Part of a small language model's weights: a variant of Adam for these matrices.
Each number is 128 + 32 x the weight over its row's rms, rounded and kept within 0 to 255. Layers, rows and columns count from 0. Numbers have three digits each. The size before them is the row's rms in percent of the matrix's.

# layer 3 MLP up, 1088x320, rms 0.0425, rows 593-619, columns 80-159
111:161109135052114148127156137094180129105107163124107171113102116143066084123187173107133134141167172122129102112161162156129156137166172090073110152152076129119137130079097081119123100122125113142085179113102119137143105107161159123133106143
093:109156168117090173123087096092158119152141140161132108117134112120154139148122184099187153126140141170151122133093173147109118147110111097095148109155133113123171135068141125121097119088154105156187167123185115062063154070099138170087087132
093:154083089090161175137132121131122121118143135094105076135142105137126122133131100100057111144091111094097162093119108151127147094113146133143079110128078125125107105131166138125165109118144124213187122121134094146145097124203218141096114109
077:087181072190098113150137152133092137136180123159126143142174113104196126186109148098126164107142135183187183124112089104144127132115165125142106121097125134145098200108136124103126125094082087103151089113141096143095186062080067115137156132
100:098104117121074090159074141130194127149130118183147040128108144096091191093117176069150145112116125146140145104109124113071094140138138152140142082110133119130121110138099157124190154158118179156175110087108117155103138134111164131159112097
104:059159088136119119088153160158139080153158119137099132137069162136069102161101123084116110161137171139103104085150093175134166152116176082119100101134138162083018174127067156120136125121120114092196040136177057145112112152151119158108157122
098:175134145127146148117105134178106163136110071169149063133119129167083136117141119081137164059138091126101181164240148134136144143170117177107155113100176151135147146139157083055174121148110137156131149142104138089160181186148107140077165137
075:121132140115159090150094148127137179112110107062127176130078136167075117141144116136106126152111081091096173117157162139120090180129134118152151106165174138204139178071079123197159109099062168073138108134134147118118092158095105148105098106
093:152031177156116157096161129115143091130167154116117208129154138102115095139153145159135183164069121109097095116118088102073113163092142139165173055134145144178121100093162113110100080196099138110115124132143116100202066175123097057220114130
103:077121150124095129077127106088157135164132139162112152154097069110124101046118147146132071085148108127114116130076168092154077199069143115076135207153142100111166187149125110137150098152151166031096160132118159139156127108126045163150102095
072:166137131138135093112119178143148175196154148120137102121098117101059100189170112105151125136095149129163173122168072112150178155129101115118179122103126125106131167131141074109097219039147121158110054184110195107099120127174168172125120131
102:178153156088137122130107112185106110139127140104156150108127130137098087172124170100105121196222131113097140113177161163111145148210144133135123063092151105108038148129144066171143140170178119127149128163093103092135116136159205115121103126
114:100114109136164097112109145111118115168117134117177133142156126035150161141161142093147091108148043162140093161106162184106186132157130095103121142102131182088112196104157116147111112079130168091165105122080143096103114132162151089116169124
100:122136118143073116157134190128131126099143192128151106122093100095198087123159139078071079222114113116128114115142117148177101118140127179160121117152150175125153167192132143128129187102123154109127135112139122106096133116107121162160160165
086:144153099197091138127125169115136166157122133180139159140132106134118134088106155157141215139138100118106120108197089129114131161168122145129132123164146087140176163118147094190069173132154179164120121204129189137152157114116157117170124102
097:167117120108160091150128112149089116201112128110103144160137117103108172147121092154154132123127130156080112116148144114144179126196093079150091080111097074135148136116178157131202152177130174102151129192106107172133075080180199128078071081
120:078047126129117098087119170159129064121140160168128170120122130155085106075135110091126125106193097151164130166138137107161134138150127129183199080143135170169122160094108102177128142107101132145150151112170148106052093172115142109074096105
106:157148124165151071160232150128169115175101110168127174093147132113102106071130134121143073106147112160092195065140122099141072101153106102113160134145132114131131136128129163142134099136142149075145103106071136122069140107159138204139144143
097:130097124154067195150075102161153159126129124126077080085074113105123149160127170158101099109093172096107160128121159145176129170144167122152115083066073141097114168103111118125139135127107102151116112079086148142122161127153177097094169142
077:163143097062110177118084089143132098117156059146108065138119080147134123121163158073206120151147186091107133164179121108137150195147157136114073109122076111141079183132133133135130128129111059110166077120139110112127138151155150130201114162
095:145152118153094145162124100094152147144125077098104099117107087178114111106129154172091118139133190067088070112138113142182116112177155154192100104138088068058137165175139099157154122199117122189159174105132078147163096131169153094155129143
096:148087077157137126116122139105167145152108135121103159137085151100187120176109151095140156146171142112077099083169122161128128109138120123121127062055098147120117193149067122133063152150120102174208103133098089107121209162171182122096132088
092:158151113145171183153123164117138130139092085151118122134090108138096116105070127150159154094186184138131201155102125119089089141086118119070068147121168095119195135083142144142130112142133153135134088121141156066172106098118102085195136198
111:127146092144112139133150156195078097161139093100149118151130183118069117123102157085125146090110126153130138141127146138124143113122124076160204139134117177158129157121149099138155146133118095092126092109083198160056129141098155117112141087
096:061180140107127134133172154067102151175153067112141107141102151150098103153145133188067187094135146081135078107128095180140128096119129132147127177134139110142128194120116132120053141096125096152105143122147218185147074157105140104146097177
100:162160127108157166107148141147092125126147092131113125117125159067188106091161092133196136118141113151148111122089117071145120110116154168132143128122099126131104121145114077103102076134141073059111131054160160152130122110137039150165144117
107:155118119100089114119100129122176150119156156160158142133146096088080079196129116146086115080134219134139088140187094078100139131154154155069127162148104082074116180117128116135184121130109127098105084149110133148116157108152142181110149145
# layer 3 MLP down (transposed), 1088x320, rms 0.0405, rows 593-619, columns 80-159
111:074145131126143143129151120111115118155128112064103121134147129116131133166022097105147117101053111162155098069180137119166118056161140128152195108095150099165092145177156113167082130128127087051148111135133164074157112115108129109139158095
091:145107124105057143137105126111142116137136055090132078043096139133170192188082184115060158119149100114095116183130082122147143120174160139157109162174120102104130138121154123139148100127155163105116157120123136139087118122149156197135137126
093:117107152121093151141185089106107106094100062163129042110165107171145000095066106121112117105102153117090116074129169091135097109173174120132135151134102129113094136139141131109119102195173146101128145156139134183175154140119117077185143143
076:229117117135122104111164097071137117070114137148062114123147157073127183186096123149101156133144145158127120101151110152159122123120120112119122138173145131124146138165121136143156078153112123154161134151156172136130091170182103132109086187
102:118079091077113138105172137148128137122114126168123102140127129124122248148110150125149132114082160153098145090141080145087133090183118134139090160127149047104104129101120146148153138115126106154165115144113123128119064130126130135118163158
105:087193077134085123116146185184136091113175080127121136144092106046094088107153111102121093122145177156134127075146104161113106143145108107107143046128112188159074127079115123134147203135135110108159116138118071117093145161094121130130149092
101:164128113173108172138139114145087120141146089089139109165190118091122000147136119143196114090129145095121143134141151164096093134178124111107092195143122138161098132118115118100162122134089105084110110127117101159137125098107126136127139100
071:084086151139120172094130115123085163133132159076158118154165206247162253159194115086121127154110087158137185112077093124148139114094081147115153112084146139134064097130155111124108142158105156040091136110142109197125149200139124165123090148
091:160088156125101145142141154055166085122137136182078073103123112174112049139148136119099140160139115164106156121089153124131126143108121141181148122103112121136077088133146127124096118138141136085138143167167144143132055108101072172151116143
103:151089142101104154140141102066115142123127189113073076196125096094171117090099154111175076167136183045105108154133115120157108149081121087135110103134190125095156159101111162115059117104158165138082120111103106173158137124127070137104148143
073:098111137126152112105125133090112077139128132095110144114121110048179255084118180090110103071095105202092158144082126121157102087104168156173119175121181139161125071145102101132102101125082128124112138132146088110130108142159185105162160121
104:156169148119166137109172105111152122102158156159199169075104134081132210145155156141127097187208110111130179079114126121075166166130133128114127144150122104138037154125127067119157173122154120148132150115103113142138147138134133118144112117
120:152173127159159144115115101098121142067154134092079191107132121216174198126093120120130112101164095132139103111117177191078143140042138080122114120114099139120125112113181122118150121134139145151168139147174128129100120066156195129136126114
103:198167126121103163134106131140120125105138110160158110107151117197149252131083130178104086197100117131153132125145101128126075176082126099123103093176144144094105154068203113081164121064129077103106138089141151133106095150122067130196193072
087:075191110135089130202098106141092198102125088124159134143086101255134121138098121139169192082128220101165184037135111139106129107153202127137071128169122130084155099137143152155082107156078110143158121206170122107121132160168127107128123128
096:100194133110115153197088150136170120131126114131055132135094105207120000134136132117156130121101096099082152097140123128131135177122133106164109134033096099169107147172157172164140169126069104104168111154106133088162108083135171138092061065
117:091066127148117124066111139165153124141129141135162116151113157230108071129126101094094097160093076124154152217100140093090126059134150153174124099094120180120166153073119189145128170094188146202144150135119139089144092132149157113113115099
107:153150082068160135200156099135163129165141173197114100186089101122115037123107161109139132178082112176078110113129119134118098120145150148158143106104179122162130138114147107155103170158187101134117131159127202111101154107175041108158108155
098:200127056133125107136164076149115096162089130124123102086144142151126088143104174104093113081078158155168117196167160193113094129106162118132124106114165143116183151122073081061136117123123134113145093136129173164114109119061118147154166113
077:166160065099102139126161169076089047078101100111103134142197118090116215106083112156149167167108139157136152120111155095119188112111184132154121127172155127179097127136144135159164080192139092155120097092141144104103126135141126141090122088
094:135103099126120079133160134140126179149130126113104105115084118202086000102101111122069141117162147142127164082145196107151139111145182148110168108112129155122088193159145167154119101194143139086125174182176160133177113106145164120182066119
097:166164085135111151140176145105082127123117094128078107154120116138154008141108154152158148119107104109184088201097150179099097103121057150092135133087131134122067136137145100087077134168136109119185110154144106131113174169087131116118138106
090:119126104134123089177143205123148111130114144130109158097108199058177147092164138130123131164155125182172106150107196096129071171176088169103141144168149115104137078119101122087099170140158090128155117110134166134142167098103117145151092155
115:143108096132140097112147145112102105130126127097144126167147173162130180150119098108144146079075152168084217148163183157125149073130105140158160142101134157156137159106164108129135166149177103142145107075112145154090169133078154151124132099
093:123150123218119148097131170127136151089131155148113107159124101134128133142139154134093070105094071103136111174121144129144075101125133142139176072115074146164117157103137137116160160150161157103080156133138135119109169099133150074175147107
104:155167181173104123087129101154103169134113138120188126125040095024172091125130146111169143199121087148143103064126117101125127181125110200119092160157146091101149129142100085175079090139156108101140164069152178143108120113101116147122111110
106:133161103166101100110156094095098085127164142115128198148168107119078255128184088188108145142125154118100198171091109131096162152095115112113133167151122141132110139122116191108165099125113140077124095130146144159164119149131184120084150111
# layer 3 MLP gate, 1088x320, rms 0.0449, rows 594-620, columns 80-159
091:162145135136123116142142117146142115090114115129081079113171073147147084102194149139054116134171135128094121137184142195129181129139162069099092159094154125124107151155127118154099147105171114208134060137113159150124136157141076130074129157
090:150073139113112130127093166108144087134058099110130108111143098117175126022157120147157094063120162141116078136094198114134104128108110154144056153108139095134171186130134142127112155143124146138151078150142182071143116158152090114133171132
075:067148137161170100149122130155090193112132138082143127172142134154099130117143144165105134115097152167129161139119132159140087129104176143148134163146113109131105113078150113132167157105105140086084101163128131104115151138084053080129174113
099:198099058169120126128179091181097115052180107171088107115126124141106123102137138166113090131122146133093083096188085118110134153122112085120162173116110091103177139112148117184120107126118124090129109199162087092139021149088155121172168197
104:048131076167143096142101153146157142143134131138128124156103059139093114155135106096175161109161166064167116085195094161122102116123137113122085119146106157141077127048179114143124156107182097177188112179165148124168154144104096174142148104
107:156163131060122106126143166122134170116083157190092079137116092139138140122136140100112117110114099053179168135150107134098166081147093148110143120120142149111121163108095107054116130112157126159128154173112109069116129199134125121156161159
079:110079122111189126085109071095172074112147190114112147171122138073178094146125136133128071106141189111104109149072107164138156138148105102082123157092095105120058062189196187100098107129164158132119091164134108205096157160165154127064123165
091:170103090082084169146114148093121108186168135071113106164136105118135134071165127159151109149133092155160155106104137110113139149105151081152111151196211119130144062209146128094109091184130145115175098184165176137159072146113102134151137132
102:108133110099102121117208117174155118072140171215101104163114199168139130126119181138118132143124079143117116114183154080123131128099181147129115113117126154138104064133188187153134081123125114151152137171078102092186137059092117149137134112
070:118150148094167105179108168138103127083115122144149148086102094136116125167095107152150084157176125096145157149168110190144145162114130172137193118159157077152162089121178081113102102126161093163129112104116116151157169176122179179131158204
102:122139096106132088135141129113106173155122113112137107132097134115162116109184086174131125103155141137109140128181140122109163048120113167049097104094142138154172105121104138125118105170102082183181082128130082141182074094122138079083131117
118:087165127083104123099213098133169158082151132093058133147101128208079121170126117151097140140139164093086190100134182134138146106090092131136110129143117095150139140157174162130129097164203072123135123165162126173123138107077103161153134162
099:100081084141161083104185123138133130181102110115107233140075121116184105186146077088141184150174148151123146146128132094162196076113127064144128128109056096139113111126042152147103138161126145183143079160153081137140166092121173188076132153
085:151173106127127130112092109112128083122089100109139118135136202127084132106122111146156134102118175144145122125157150135129120174152138171092113135100083090185110159147169146172175101150174072160180148121117126090091089188099094183123180134
097:118164100143072145097143118149096133164093143111105178112121129141140129158175157191073117160105209121068105094152132141166172120105113165147137067083102158080071111139181105160182079153137156130058157126138151154152083145105157135208168117
117:103155116072170154154107106052098119119119112135153149152140135102124115143111125131119091123124151107143073130132158100120140153058163098099148093172129110138077118170123158121093091174134172059094142078128159167130128189076086098115093089
107:083132145132097135113094088143104109079107098190125116124118144138096143052136121125074111063186148122162104104112156123176106138059120080117125225135131159114130177185161140141151096123094191082163142142187192122190094137092078134140116090
096:137111180153100147153172147120135176129113126194048116131135104170102150080129121108139128117082121084053104158062133152161108131187130195137120146119162148163142161146157106109091170153144141110121188134109123169106122126151106161103163086
078:132133063077142161159109231137128161115156117118124083136130157127139098128099157129092128156163132096065107093141098089062146066118140131148087102143095154038081108186129132194134094127146124131164104117117128140168124124171090135087125109
096:168118151054101176185159137126216115092136121135116105114091103128084116101113118148089137217090126000085097134070142164157117142093155099147145115143148133158139101124055107077095154088137112116105084167149128155105175125155170145117098089
098:112152107123077137165123125170135172177160084151156113090125065182179184154118093155129112090167104147040155131113188154144144148161161108125093112161133094139092154205161176134107082110157155075143199176111127149047124139118144135106130117
092:148102098090088081124117161150073089140089102130114109127115194130135136103144100135126143172161138216084101081172160107150138099124200104120158190168179116112132136207099142114059160114080143156132105177143128135157147115156124147151164135
112:108160146131095147134161160172127142119038101106123123116122138151130105142132194102164151131113113129103062120107140151102160182177119170122111153143172134178127151151106146139147131144102037152142106181134127137095172142138155109100125152
093:161104142198117137115143158092126197116140175120119130105126067108161144144152209129120112135120060137070155156155132142162140083132101119150193173131074151145115155070085165145151141111157156146120171113127098094118110091133144141147093087
102:140088118144141155200153142107167113109109113121137062163176199108093146088154139073126130095103136111117101153084073128176120138168096108130139138125121171138173082122151171153144192131114155140170132123081130118117208155130121103147135127
110:183055103125107139056101121091138119125102143085131080107135141127146169136164167115126107175161106104122226094153141125125150164157145134141171108113126147123095122167173097177129185149126065147136140167077091092103086146081115156064149135
109:046144109082123188080156064138101074103091105160146153157107164164112147153099131189161123083171135138199095152100112150093128169116133111116156120160177143153125108182156100080101129115151127135087144126206219091130135118121151164143158149